Part of a small language model's weights.
Architecture: rotary positions, untied embeddings.
Training: a variant of Muon for these matrices, 1042M tokens, 7950 steps.
Each number is 200 + 30 x the weight over its row's rms, rounded and kept within 0 to 999. Layers, rows and columns count from 0. The size before them is the row's rms in percent of the matrix's.

# up: layer 4 MLP up, 1152x576, rms 0.0639, rows 492-507, columns 144-287
# down: layer 4 MLP down (transposed), 1152x576, rms 0.0846, rows 492-507, columns 144-287
# gate: layer 4 MLP gate, 1152x576, rms 0.0615, rows 493-508, columns 144-287
up492,096,160,153,243,194,242,159,183,206,199,179,197,189,244,219,174,203,228,211,191,148,217,199,210,182,202,199,207,263,147,210,236,244,197,232,109,199,221,175,203,181,167,201,178,229,192,193,187,157,183,142,197,178,178,260,208,197,229,168,233,195,226,238,171,251,193,221,240,224,132,234,207,195,141,197,171,217,175,186,214,246,227,210,195,158,109,276,216,164,167,231,163,192,199,221,155,138,203,202,202,230,184,177,194,114,220,168,207,234,204,201,196,240,193,213,145,253,207,135,225,238,205,204,182,175,164,208,259,197,227,166,252,238,160,200,184,224,220,205,156,249,212,237,198,184
down492,096,204,248,278,187,186,183,209,170,193,278,228,109,175,173,181,252,185,240,222,218,215,201,164,212,199,205,197,153,199,217,187,227,149,218,166,185,248,180,166,167,209,207,231,188,208,170,219,161,173,195,248,160,216,190,169,225,225,193,193,227,215,183,179,208,222,207,147,230,197,205,231,164,231,195,179,196,199,177,245,159,193,204,187,221,193,229,225,179,214,193,137,229,222,182,217,164,214,190,187,168,183,212,224,219,221,233,197,218,256,194,163,271,179,141,191,214,168,200,215,168,152,179,152,202,189,260,187,225,128,193,179,185,217,150,257,214,207,195,213,206,203,231,214,265
gate493,105,197,223,221,148,247,235,211,228,182,185,175,231,222,215,210,126,189,267,198,188,211,210,236,247,241,240,212,209,223,229,203,182,168,226,210,153,201,196,198,190,240,179,171,229,155,255,220,228,181,249,211,221,232,176,225,168,223,216,130,279,201,226,165,225,235,177,199,147,171,133,231,203,220,162,205,193,164,173,200,186,232,287,220,217,198,206,180,220,167,182,226,216,200,195,159,236,179,189,212,224,261,191,200,235,177,209,209,146,157,196,227,209,173,232,226,135,229,183,159,200,190,236,140,218,233,138,207,195,204,234,217,169,192,203,181,199,245,154,234,190,209,225,230,224
up493,110,191,206,192,128,206,217,185,240,226,198,138,199,211,208,211,124,184,171,261,205,169,174,206,178,256,227,233,166,198,195,150,262,202,215,216,201,176,199,215,212,212,164,207,164,240,235,222,218,188,192,209,190,270,236,250,217,206,157,126,218,219,168,154,212,246,138,205,161,227,240,237,188,244,193,227,191,183,144,199,146,209,255,230,218,177,213,147,190,145,190,185,181,175,197,145,176,186,206,176,191,256,216,238,196,210,229,229,186,186,232,207,223,161,211,215,221,167,189,185,223,225,223,192,161,266,148,185,199,177,208,243,192,202,228,193,222,254,199,184,200,201,243,221,198
down493,101,173,208,239,203,229,182,269,244,196,255,282,215,238,199,182,131,240,237,252,190,127,207,234,187,196,224,220,221,236,223,231,215,212,232,222,210,169,182,192,216,173,168,236,237,195,192,236,210,252,171,202,184,224,169,204,195,187,205,196,199,200,180,202,218,237,200,207,176,194,198,213,122,245,165,256,186,235,235,230,220,202,190,183,236,186,241,242,173,190,204,181,161,245,223,204,194,219,211,167,160,216,179,245,242,217,152,207,193,180,226,180,258,192,230,192,219,208,183,207,202,176,334,234,229,276,218,161,217,209,180,211,196,211,219,201,245,225,217,234,182,236,198,242,245
gate494,098,227,207,182,220,238,165,230,253,223,181,152,141,206,246,161,149,237,268,146,192,197,200,239,244,203,205,210,262,225,172,196,206,319,181,244,222,185,227,156,229,142,188,184,182,208,90,170,197,192,229,214,186,209,185,183,162,167,199,194,236,204,223,158,147,191,192,199,219,138,215,260,247,162,244,214,212,234,230,224,219,181,146,160,239,224,244,218,213,227,167,211,244,217,185,196,205,185,213,237,191,174,202,185,260,240,193,221,92,196,182,185,189,216,169,179,257,208,145,232,189,195,216,225,286,223,235,168,167,171,188,180,233,193,228,158,181,173,177,213,217,135,207,185,183
up494,099,152,264,190,254,159,231,184,163,247,164,189,220,179,213,227,213,202,185,251,171,213,214,171,171,216,206,207,217,206,193,238,206,220,187,152,167,240,191,218,192,177,171,230,243,214,199,227,166,154,206,241,201,195,259,188,184,182,180,192,182,215,246,221,195,180,133,170,190,229,241,136,198,162,182,173,194,216,209,231,169,194,182,239,222,222,154,205,190,238,205,220,160,205,213,221,196,176,203,215,231,170,161,243,229,179,221,222,201,204,218,218,193,213,212,177,183,221,229,208,207,228,120,208,225,266,228,161,215,174,205,156,204,202,194,238,207,220,260,202,194,154,222,165,230
down494,100,242,208,201,199,178,259,165,160,203,174,190,235,228,160,214,210,181,164,197,179,150,221,225,208,221,254,193,182,164,281,213,192,175,171,195,164,177,231,240,183,223,217,166,212,225,170,212,218,214,217,165,174,207,186,211,208,234,193,168,224,205,151,223,157,200,166,199,242,232,214,239,198,194,166,200,263,204,242,219,193,240,180,196,235,153,203,165,178,189,183,193,248,170,224,146,192,137,179,162,201,181,199,171,197,272,149,170,217,248,213,188,154,257,226,231,198,213,220,218,223,217,177,238,170,182,194,197,201,242,240,222,211,213,215,214,226,221,156,194,187,194,227,190,185
gate495,098,146,194,201,185,157,258,221,290,255,223,177,188,155,147,232,103,169,160,153,190,227,213,188,187,188,245,200,225,162,238,177,219,220,217,220,231,181,231,227,184,178,221,164,189,157,220,159,213,239,187,194,253,235,170,186,230,192,201,217,191,228,197,186,182,233,230,205,247,156,150,201,207,229,181,205,174,248,231,216,162,176,244,194,210,236,191,159,193,229,206,154,188,197,155,223,220,165,202,204,193,213,240,209,250,234,145,230,148,199,159,189,197,124,174,141,197,178,213,210,200,164,286,213,206,168,183,199,189,156,225,146,203,227,183,189,224,231,210,202,253,242,201,169,205
up495,101,187,219,224,179,197,208,173,169,219,256,201,228,218,249,225,179,191,170,159,225,244,202,200,149,205,170,203,171,148,214,190,152,191,187,189,210,181,148,201,212,224,189,231,210,212,172,220,209,232,154,212,187,137,221,129,160,170,205,230,208,223,193,196,226,184,121,223,171,242,165,211,196,188,236,197,190,224,227,209,197,182,198,165,186,162,202,231,151,201,248,171,230,228,237,262,155,151,212,200,143,161,190,187,204,154,194,156,197,198,192,204,238,199,213,166,236,251,188,188,260,162,164,188,216,164,214,183,229,219,235,197,230,217,161,215,184,166,198,235,167,167,200,235,177
down495,099,213,181,174,170,215,217,151,208,205,147,186,221,208,233,201,227,195,184,232,226,143,165,125,157,218,238,194,230,212,197,175,225,190,270,206,201,216,180,229,157,259,189,233,212,233,307,196,151,222,186,211,174,179,246,146,187,199,160,205,216,183,168,185,214,141,207,265,205,231,232,174,170,216,255,129,196,197,219,181,237,238,216,235,216,205,179,208,182,159,263,183,142,220,204,241,267,269,234,210,230,174,230,186,217,213,194,189,189,191,241,188,169,240,206,206,255,262,182,196,207,198,181,232,212,178,232,134,275,208,224,146,223,221,191,187,200,205,218,203,188,148,247,151,190
gate496,098,192,201,237,186,159,213,156,171,170,243,170,186,208,230,173,199,144,235,154,236,241,214,162,219,216,159,219,202,209,208,195,215,197,192,202,193,250,206,123,216,212,198,180,199,254,198,179,237,219,184,177,233,207,204,239,140,191,191,272,195,208,162,228,214,251,161,238,183,211,188,176,172,237,229,238,193,180,145,170,229,169,176,210,122,151,215,156,215,207,209,165,187,183,199,217,222,249,142,208,175,226,210,178,190,224,184,230,200,209,246,247,199,211,167,224,207,193,148,188,193,202,218,175,239,222,227,205,270,216,211,200,249,212,165,230,181,238,213,206,236,262,158,207,193
up496,101,209,167,271,171,154,193,242,192,161,228,180,200,227,193,255,230,226,209,209,188,153,222,203,199,230,220,164,161,220,171,226,203,193,247,169,193,221,218,199,180,222,225,194,224,180,175,210,175,171,196,215,205,250,186,209,215,161,196,159,197,191,192,162,211,177,217,197,243,201,155,198,213,204,227,149,184,249,216,246,230,238,174,140,249,181,243,232,213,232,233,224,224,204,276,198,239,179,219,198,222,182,173,220,283,183,245,199,181,169,173,201,225,243,192,178,214,235,223,180,184,229,201,196,217,205,230,136,173,208,200,155,204,211,212,136,168,210,142,236,175,208,201,221,209
down496,099,255,186,157,229,186,248,218,212,278,204,197,170,148,197,228,181,246,173,196,219,206,177,192,205,225,183,226,256,231,205,208,200,232,229,214,182,165,190,208,244,163,156,217,238,189,240,205,188,219,227,131,230,275,170,250,168,164,203,231,184,199,197,193,235,208,257,189,181,199,199,197,212,192,161,267,189,178,190,256,202,205,201,190,181,189,192,133,207,188,199,203,219,201,198,156,220,261,207,188,188,263,223,205,217,174,242,227,166,209,243,211,186,166,162,208,164,192,218,229,183,195,206,251,230,200,206,149,198,214,189,175,220,158,186,180,231,174,186,230,164,206,174,210,178
gate497,104,232,243,170,154,187,138,248,246,223,240,138,207,265,198,220,215,190,209,209,227,197,199,188,177,189,227,186,203,169,127,198,230,248,285,187,198,188,159,217,184,241,157,197,192,215,193,198,159,249,224,206,178,215,163,179,217,190,192,224,200,221,257,233,243,177,256,173,203,143,152,166,259,216,182,215,246,248,196,226,232,200,252,219,208,192,263,198,216,132,205,173,215,214,227,149,187,224,209,206,192,205,196,186,158,194,237,226,189,206,166,235,263,218,180,184,218,193,134,163,204,197,234,200,246,193,185,172,186,153,200,212,172,199,218,214,237,173,166,140,187,203,207,213,213
up497,098,234,225,198,187,230,153,192,220,235,230,159,143,207,204,258,213,158,190,225,193,284,193,224,192,192,200,187,203,212,195,227,216,224,175,182,202,212,193,169,180,201,185,183,244,161,231,250,210,219,209,186,190,232,198,203,213,199,179,204,200,226,184,254,244,201,164,210,188,211,159,198,217,189,186,180,232,193,197,243,152,150,268,188,247,224,229,255,183,160,206,283,204,137,211,164,174,220,205,203,215,147,190,186,147,192,178,262,149,183,182,209,198,202,213,212,231,263,196,199,193,228,199,180,254,217,177,183,222,239,243,164,234,178,206,173,219,211,182,204,200,201,209,200,227
down497,102,208,160,227,205,223,165,219,222,212,204,190,196,174,182,212,212,219,217,207,235,204,248,205,191,157,200,222,202,217,153,208,228,186,180,230,183,200,157,186,191,192,245,217,262,218,232,200,254,178,204,193,224,202,217,157,194,172,271,216,224,115,218,208,147,222,181,215,188,160,177,201,166,215,201,213,236,179,233,205,210,159,192,140,157,208,239,226,175,168,191,225,233,153,259,170,227,242,188,193,154,190,152,219,214,221,231,151,165,182,212,182,228,212,227,184,209,270,200,215,201,225,100,226,231,202,259,198,200,210,195,184,215,199,189,194,210,246,219,235,214,152,169,215,146
gate498,098,221,156,176,161,237,208,181,216,203,192,192,191,202,252,221,238,167,140,196,194,185,205,224,172,196,154,189,253,153,202,184,144,234,202,156,209,159,213,249,252,173,199,176,229,157,187,177,196,250,169,165,171,212,163,229,197,132,184,132,171,282,158,166,227,181,196,180,159,153,199,178,161,224,187,161,228,162,214,171,219,185,249,220,138,238,157,241,151,198,170,272,207,127,204,228,206,227,194,208,180,220,211,189,228,193,181,206,187,181,224,221,193,244,167,225,217,215,203,251,204,195,154,187,164,242,142,223,155,170,194,207,160,177,190,194,191,184,168,197,254,152,211,182,192
up498,101,183,200,193,216,215,177,227,200,158,192,156,202,169,214,183,173,167,218,249,190,150,201,126,166,267,244,167,197,169,195,164,185,157,190,205,209,185,203,204,237,186,181,177,219,210,141,184,225,237,201,251,198,228,249,210,176,230,217,177,170,216,157,205,236,226,180,217,193,183,161,219,194,197,159,201,200,203,154,244,195,187,202,163,226,249,226,188,173,167,183,222,204,165,189,136,139,194,274,167,165,167,253,286,217,175,170,169,159,207,227,199,188,172,211,194,171,207,166,143,276,164,198,172,196,172,197,265,196,218,221,177,222,259,172,197,171,172,195,198,243,191,247,173,191
down498,100,208,234,207,258,172,174,134,171,216,199,158,178,200,148,171,183,261,234,199,215,176,195,173,198,219,201,176,248,199,204,191,202,263,238,209,183,197,197,140,183,221,187,178,151,181,145,184,201,190,146,228,275,209,195,207,178,205,165,221,197,195,208,241,201,188,192,246,194,182,198,223,198,208,180,233,175,210,210,185,205,224,215,179,223,236,218,209,279,224,235,205,200,200,197,202,182,185,198,230,161,200,202,170,261,221,204,176,188,197,225,167,224,162,192,217,168,176,212,240,134,170,215,221,184,197,237,152,188,222,211,206,202,249,217,228,213,179,145,182,157,190,166,207,174
gate499,093,214,160,190,208,163,200,208,192,215,187,170,221,201,208,219,222,225,173,191,188,161,153,239,218,218,137,174,188,228,210,234,206,198,222,227,177,211,158,200,193,169,214,231,184,199,220,243,215,170,214,203,186,267,229,197,220,191,220,191,187,212,258,214,224,90,229,259,203,199,205,227,200,200,222,204,225,194,197,186,222,217,217,128,228,176,161,222,219,196,171,246,211,203,179,244,216,196,203,242,207,201,253,180,203,199,204,282,175,169,193,241,204,252,193,238,201,211,179,243,172,181,211,243,222,189,172,223,205,215,151,204,196,196,162,261,222,235,183,211,204,228,199,137,207
up499,098,262,194,179,175,222,208,258,204,233,228,216,227,194,174,216,163,117,211,198,229,226,202,205,175,207,172,207,227,165,191,152,183,203,245,146,193,155,233,188,201,201,183,165,152,226,160,182,221,228,170,237,183,203,212,214,186,192,181,202,202,186,168,214,189,208,169,202,221,193,177,179,159,197,257,139,199,205,174,228,153,234,215,195,162,212,168,214,221,210,181,162,146,198,190,173,232,198,131,267,187,183,163,207,190,232,173,179,222,201,229,169,178,257,217,218,196,199,184,166,187,195,145,208,223,286,202,178,127,228,211,206,179,222,193,168,220,200,245,189,184,215,207,248,186
down499,101,218,225,194,149,159,186,197,205,238,220,203,174,217,240,201,193,165,181,191,229,244,190,160,162,247,133,192,209,234,199,152,186,163,233,185,159,177,223,239,258,154,197,218,228,185,197,245,164,210,242,157,203,182,199,179,210,176,256,188,229,189,210,211,237,227,183,173,200,176,252,201,158,206,180,178,227,238,181,98,180,214,195,151,226,209,207,193,179,154,190,235,183,212,195,230,214,209,212,194,148,205,151,252,193,220,189,183,180,207,147,169,180,187,266,173,204,203,231,189,205,214,226,183,187,208,168,237,217,208,185,194,196,192,240,254,201,174,224,180,174,175,212,176,213
gate500,102,180,180,239,176,228,219,205,226,151,228,212,240,163,180,224,205,181,175,167,228,218,212,167,222,234,229,213,215,251,202,175,117,179,224,216,204,200,180,241,235,228,203,206,207,205,232,189,204,186,159,168,202,226,264,142,216,166,210,176,183,167,193,209,200,187,221,192,232,181,201,254,162,190,188,199,220,233,201,222,181,176,170,188,208,172,269,184,244,215,229,224,187,169,226,202,209,215,176,200,199,211,218,220,190,205,191,211,257,212,136,218,213,223,200,253,196,181,205,216,214,186,192,263,249,191,179,231,168,222,198,198,166,183,205,210,194,287,148,193,225,250,164,215,177
up500,106,188,185,171,221,261,200,192,212,195,257,210,219,198,142,228,188,196,184,245,258,221,261,198,206,261,207,180,269,239,199,220,218,215,189,175,157,215,160,185,250,214,187,167,153,244,255,173,148,150,165,181,162,214,232,191,208,155,154,215,163,177,191,187,199,184,176,199,222,184,238,190,195,182,166,193,242,202,197,187,213,207,217,198,201,207,173,215,226,220,159,220,228,165,176,184,174,177,140,215,124,173,186,208,174,172,227,232,192,197,178,176,216,198,226,243,225,212,164,179,194,208,223,214,221,188,173,207,172,260,213,194,173,190,168,273,169,164,191,184,196,189,157,203,144
down500,102,194,269,168,198,202,210,190,218,232,266,247,207,212,199,203,194,285,202,208,157,207,223,191,172,201,240,203,145,216,199,205,185,212,208,214,177,212,192,183,197,216,185,220,164,205,183,193,156,179,184,248,222,193,206,239,215,169,199,221,221,226,159,179,198,160,209,177,161,165,250,189,216,218,196,232,254,208,197,208,162,166,172,203,174,239,232,185,236,234,233,141,192,140,189,189,232,225,203,176,251,155,200,162,196,141,223,181,227,193,152,203,278,218,192,179,195,186,214,158,164,189,59,228,163,228,119,234,192,196,270,196,230,199,223,256,192,207,158,236,233,241,186,189,181
gate501,097,172,208,197,231,204,224,220,188,237,220,196,256,221,226,190,215,179,150,233,240,207,244,170,178,173,171,193,186,101,179,171,220,157,218,180,234,227,209,245,244,239,205,160,205,239,176,198,223,186,213,199,228,237,191,202,227,209,172,192,195,269,180,222,199,181,244,192,162,202,202,225,228,230,203,213,176,220,224,199,266,228,223,156,161,211,151,207,201,214,173,239,201,243,174,171,255,206,261,187,210,179,213,252,185,161,219,159,233,186,184,208,215,217,225,189,194,194,180,163,196,180,162,236,228,217,188,174,221,241,226,174,264,192,149,176,233,188,249,187,149,180,178,215,152
up501,101,192,146,199,199,189,201,218,247,232,201,220,154,223,248,171,164,188,158,231,190,202,232,239,204,191,153,267,171,208,160,200,271,188,165,228,223,223,218,202,208,175,186,175,142,217,208,259,218,171,209,241,221,186,170,189,174,215,205,218,171,235,181,236,205,197,176,206,142,192,257,217,128,197,230,208,171,245,193,171,222,210,249,180,198,241,219,204,169,132,192,231,199,177,215,195,185,232,204,228,252,197,212,199,206,238,188,178,221,196,252,241,249,177,168,232,234,205,213,161,259,192,223,223,174,185,209,140,166,169,234,192,178,234,173,224,198,188,205,200,201,142,248,226,164
down501,096,176,196,145,229,174,236,200,196,176,187,172,196,242,206,162,249,206,207,159,204,200,227,242,209,194,159,173,200,121,173,218,211,187,194,181,199,211,223,174,222,199,230,196,197,180,180,171,214,172,208,196,141,240,251,219,170,212,225,187,191,215,220,247,232,177,255,197,156,225,167,192,215,195,198,213,190,205,168,217,144,180,178,150,214,172,242,209,204,242,174,224,212,220,162,162,217,146,203,159,237,211,202,176,234,187,243,220,200,208,209,238,198,149,220,247,198,213,224,189,189,144,285,178,193,219,154,190,199,262,199,194,193,233,195,220,184,178,202,200,231,195,190,196,229
gate502,097,241,190,178,205,177,239,167,173,198,239,183,185,194,191,211,146,177,226,167,280,220,204,218,203,181,169,206,225,191,201,230,208,117,218,232,206,226,223,145,193,202,213,154,193,219,216,175,153,211,231,203,223,171,202,182,290,219,249,220,260,226,169,218,213,170,237,153,148,187,195,202,181,199,161,238,228,183,200,178,206,169,225,191,163,234,163,224,190,194,176,177,134,215,228,187,208,217,195,144,184,183,202,181,190,186,207,227,234,224,182,218,208,181,209,187,215,191,208,190,206,205,212,229,191,205,205,204,195,214,214,231,224,192,231,195,190,229,235,181,207,190,216,183,177
up502,100,172,248,223,210,220,183,237,221,254,164,156,260,182,204,202,217,180,222,264,152,167,201,177,209,192,213,171,218,226,205,222,233,221,217,174,195,224,202,273,190,197,153,201,195,235,191,167,231,217,182,161,140,207,135,204,232,273,137,198,211,209,241,207,203,256,175,164,159,198,218,215,207,177,192,163,226,172,232,166,214,190,193,202,244,238,213,174,185,203,201,187,177,199,187,186,212,207,192,191,167,185,195,256,150,161,208,196,294,212,192,226,239,256,204,201,220,176,171,186,227,112,186,234,222,194,251,243,187,184,189,272,226,216,197,208,184,208,201,250,230,230,183,159,226
down502,101,208,157,191,221,277,284,178,152,208,206,186,172,214,200,189,192,202,162,158,184,218,158,284,260,175,244,157,178,268,183,233,190,211,224,252,152,203,229,182,122,222,153,188,159,198,182,215,274,200,222,198,226,213,154,186,200,172,229,127,188,234,187,166,214,172,234,246,221,182,169,181,178,145,142,225,223,166,198,148,229,240,233,154,179,247,188,152,189,169,171,202,143,257,239,171,156,146,192,211,155,235,213,198,209,208,215,228,252,153,180,247,184,145,219,207,158,186,146,211,245,194,211,173,176,198,233,207,195,110,192,206,212,197,212,154,191,209,153,185,148,206,174,190,228
gate503,101,167,176,193,262,198,207,218,201,168,216,194,172,194,204,234,203,113,172,199,194,212,195,208,198,188,158,152,235,236,205,187,175,191,228,199,191,250,244,202,179,269,180,221,204,199,175,230,197,129,166,210,203,204,173,225,188,235,226,157,208,160,183,202,183,180,195,173,200,168,210,209,237,195,159,185,170,132,188,151,176,191,204,163,180,166,180,152,187,212,163,198,160,167,173,206,185,169,248,163,178,176,151,163,246,231,250,213,236,248,216,215,193,191,152,179,151,226,210,172,211,186,306,300,253,244,223,200,208,192,247,201,154,211,190,182,254,221,155,157,213,234,175,163,205
up503,105,231,206,243,212,214,215,184,188,153,214,233,201,248,163,252,168,207,182,209,198,251,217,261,153,206,180,160,185,194,226,186,115,188,175,280,208,187,222,191,163,184,205,208,209,224,183,277,197,140,199,185,255,171,228,155,158,220,195,160,232,152,255,197,174,248,194,222,228,176,202,289,190,181,129,190,220,207,226,177,198,240,177,254,162,145,210,234,166,156,198,166,195,229,247,149,150,199,207,113,233,209,170,140,210,252,252,153,190,189,191,184,219,197,185,170,137,187,217,182,184,198,179,186,210,216,244,245,188,171,167,217,209,215,188,195,213,199,186,182,177,188,194,191,175
down503,106,179,221,244,215,230,209,222,245,232,149,201,233,178,229,243,158,186,175,241,173,204,203,162,143,189,179,207,190,220,196,169,187,240,162,215,135,233,199,222,194,244,224,252,236,142,297,282,261,190,154,197,177,196,199,252,193,211,203,215,192,148,165,200,202,197,151,215,268,221,202,198,199,218,199,192,210,180,210,187,174,231,214,251,238,182,188,254,162,172,203,149,229,186,212,160,206,231,220,168,222,192,203,216,218,239,191,197,206,187,209,184,264,251,198,218,144,211,206,197,173,186,211,245,218,175,202,158,135,208,143,201,186,214,206,205,225,173,257,148,215,211,166,186,157
gate504,106,147,212,170,267,161,179,221,278,257,195,186,183,178,208,153,224,185,255,215,199,153,243,231,223,259,155,182,225,218,211,166,241,236,227,218,184,192,199,204,173,225,200,208,178,210,212,196,220,156,197,217,192,212,178,203,207,140,175,214,206,208,213,219,237,218,218,229,204,209,187,201,149,199,211,251,194,197,181,174,196,182,201,218,229,169,165,163,213,198,159,218,249,169,170,191,153,201,169,184,244,216,190,282,188,217,135,223,209,219,173,236,187,199,206,136,141,234,193,183,286,222,196,145,207,179,145,190,188,152,165,213,180,206,244,206,162,202,255,141,194,245,173,205,249
up504,107,200,235,207,177,192,193,214,207,144,199,202,232,174,163,208,199,208,210,217,220,214,217,236,155,189,147,145,258,193,222,205,226,252,185,207,178,197,189,157,205,172,221,179,198,213,205,215,177,221,218,179,220,141,219,194,244,194,165,208,109,263,157,185,196,169,131,186,209,203,250,208,280,207,178,198,194,188,154,246,186,196,183,173,193,251,211,214,233,230,192,167,223,264,170,191,252,165,169,156,156,188,224,188,216,174,187,216,152,192,181,197,235,228,203,242,228,210,183,175,174,172,236,220,183,232,203,188,149,173,195,200,236,188,207,251,230,228,225,207,202,239,210,267,183
down504,104,239,217,204,138,209,207,207,208,152,203,188,230,135,168,212,188,223,186,212,158,198,235,174,195,176,220,196,179,203,206,168,159,176,123,211,217,193,184,167,217,207,190,148,200,228,252,257,213,224,214,172,197,199,186,160,157,220,220,206,160,232,174,221,199,177,146,179,175,219,190,210,247,179,198,197,222,213,174,208,198,258,214,211,176,222,220,187,277,240,209,206,192,196,232,194,245,215,172,179,133,151,192,152,162,185,156,220,241,207,194,184,233,212,229,221,228,216,207,191,156,203,165,226,178,171,217,182,202,236,206,177,214,152,195,207,234,242,210,216,182,186,233,235,197
gate505,104,186,228,174,227,159,161,193,172,167,176,181,241,249,213,221,161,179,178,161,163,200,215,207,231,192,158,188,166,175,222,157,119,210,227,229,144,139,216,214,218,231,237,152,204,224,162,212,239,204,187,172,214,198,233,187,247,123,240,162,203,206,224,227,212,206,162,202,136,140,218,223,179,218,161,141,155,218,197,172,214,194,232,216,208,209,180,217,211,224,167,130,168,195,157,189,234,159,179,192,181,187,193,173,247,185,223,195,221,203,193,190,255,224,231,194,202,225,195,177,142,160,243,223,177,233,135,173,184,234,163,191,150,237,222,244,189,171,225,168,172,188,177,179,232
up505,093,141,229,250,216,203,222,213,213,235,213,258,292,210,150,203,217,249,165,220,235,184,165,216,242,189,227,167,184,150,261,193,172,161,210,160,189,188,154,228,195,204,182,187,197,215,267,229,130,235,227,214,172,142,201,185,178,162,192,217,252,223,214,128,184,168,201,194,172,183,199,204,227,225,252,205,217,223,185,171,218,185,214,225,212,213,230,166,183,279,178,180,215,224,201,219,281,187,206,278,200,197,194,255,201,206,157,132,168,196,193,175,198,221,131,212,253,188,224,166,227,163,158,148,190,207,211,200,172,120,171,239,213,245,231,169,255,153,156,196,202,225,218,233,194
down505,093,215,253,206,216,137,209,236,233,193,200,135,150,186,203,180,159,207,213,152,186,203,173,182,194,218,165,196,221,197,210,240,202,283,192,228,226,211,215,224,216,225,208,194,213,206,140,159,216,219,211,194,188,224,153,212,238,166,188,188,230,210,210,231,183,226,229,207,185,205,153,202,218,177,162,220,109,240,283,190,174,181,191,190,150,201,163,209,252,214,201,179,203,177,161,196,216,163,219,195,197,215,232,148,230,186,202,258,194,173,166,210,246,192,215,170,190,158,240,182,203,151,119,230,201,194,161,224,163,215,230,192,197,176,185,171,183,163,245,223,216,166,232,206,237
gate506,086,171,192,216,187,249,219,239,208,218,156,192,205,205,142,181,217,246,233,246,221,164,222,182,151,204,221,199,269,206,162,197,176,185,197,183,170,240,205,205,217,210,93,235,199,237,203,178,157,200,181,178,215,222,200,187,208,204,198,179,163,159,175,207,208,197,119,147,208,173,194,214,212,213,187,187,175,229,159,201,207,192,192,172,239,196,162,190,216,242,215,216,206,215,159,252,195,224,203,255,171,172,220,149,215,218,139,175,188,225,186,154,198,273,189,167,218,223,138,175,194,183,182,219,203,277,216,206,243,182,244,162,218,202,164,221,149,222,158,202,209,190,246,218,193
up506,089,161,264,181,176,207,153,194,213,208,216,231,208,166,168,144,209,184,262,130,222,189,181,221,211,197,195,185,216,214,170,181,203,238,150,262,176,171,205,238,185,218,217,235,188,185,207,190,236,219,206,196,231,258,221,250,206,189,237,149,186,187,233,151,149,190,252,239,210,185,193,153,159,200,170,182,216,122,185,186,191,202,180,189,219,197,229,163,145,185,211,203,201,174,236,168,205,163,242,188,173,235,184,186,206,191,249,203,168,190,240,197,215,175,218,182,163,206,184,219,213,194,264,189,198,184,169,173,196,193,196,224,182,249,194,232,249,212,225,225,166,213,242,150,201
down506,093,215,189,222,189,225,221,222,159,199,182,220,236,211,153,209,246,248,186,209,206,204,201,182,180,198,247,184,207,224,224,165,169,209,229,137,188,254,196,217,216,186,122,204,204,208,210,186,109,202,203,151,223,191,198,163,224,207,190,220,200,170,157,211,218,186,182,154,243,180,171,226,245,217,214,201,186,233,170,169,214,161,206,180,149,181,163,191,212,216,232,178,174,218,152,233,207,257,200,198,187,226,152,206,178,211,190,154,222,240,213,161,223,255,200,194,241,213,190,225,218,201,281,209,239,231,207,194,180,227,198,129,196,194,248,161,170,190,159,203,175,223,239,226,156
gate507,092,183,192,168,210,198,170,200,203,196,177,141,124,234,219,198,170,174,158,167,192,195,234,218,242,218,191,187,232,183,217,186,185,206,244,199,213,257,214,210,199,220,220,219,207,202,176,204,225,266,193,210,227,189,228,219,191,187,231,141,222,211,189,210,177,211,175,151,221,191,177,202,173,128,169,242,201,153,168,207,180,213,168,196,246,201,209,173,222,216,249,190,152,237,206,152,200,238,210,226,172,198,258,198,145,253,210,207,249,196,178,166,187,212,197,229,211,216,161,226,207,182,211,203,222,213,153,170,236,196,218,228,170,204,246,246,211,219,175,247,227,246,236,179,233
up507,091,199,221,201,190,224,192,223,158,225,160,181,227,170,205,255,213,198,244,208,213,206,161,208,188,200,231,207,202,203,258,197,188,166,222,135,218,218,152,209,258,197,164,204,204,251,133,226,174,220,208,171,126,148,221,168,184,171,193,230,220,180,184,204,178,210,201,217,186,186,233,184,194,199,196,209,148,216,201,249,202,190,237,187,234,214,172,186,252,117,182,172,245,200,224,200,197,143,226,191,246,223,173,209,174,164,220,153,228,238,187,209,202,225,182,247,196,201,213,163,199,192,186,223,208,221,193,217,195,194,232,242,187,229,166,262,225,174,174,230,266,265,180,164,174
down507,094,194,181,204,203,214,204,218,214,180,163,224,201,205,221,230,183,202,254,202,182,183,184,183,242,171,171,155,209,209,212,146,183,182,184,133,219,214,156,189,240,194,186,198,234,223,155,203,158,193,229,218,152,160,184,196,195,192,229,238,171,212,121,170,168,163,261,200,218,273,224,185,229,215,198,224,184,210,173,231,190,199,215,141,187,229,164,221,191,187,189,170,178,244,202,206,250,217,205,213,202,206,196,232,190,202,218,217,203,247,173,201,203,230,220,238,157,156,148,197,213,185,143,224,234,160,163,236,178,159,246,205,202,152,212,281,227,195,194,226,222,216,245,199,189
gate508,100,93,214,247,251,166,178,239,196,200,184,175,184,261,215,193,223,152,228,241,197,201,173,186,157,190,207,208,214,185,199,212,170,245,183,195,202,207,146,211,188,235,180,211,210,188,180,194,197,189,271,196,220,240,218,190,169,169,201,170,225,231,190,212,170,201,181,214,194,180,241,176,184,224,186,192,214,233,230,214,237,221,215,179,222,151,210,190,244,239,211,195,224,197,182,234,237,210,176,179,246,220,176,196,176,154,147,177,209,220,222,215,210,197,132,238,213,250,199,204,216,196,246,236,237,195,208,170,195,203,201,250,233,160,195,248,221,192,192,214,170,211,162,169,246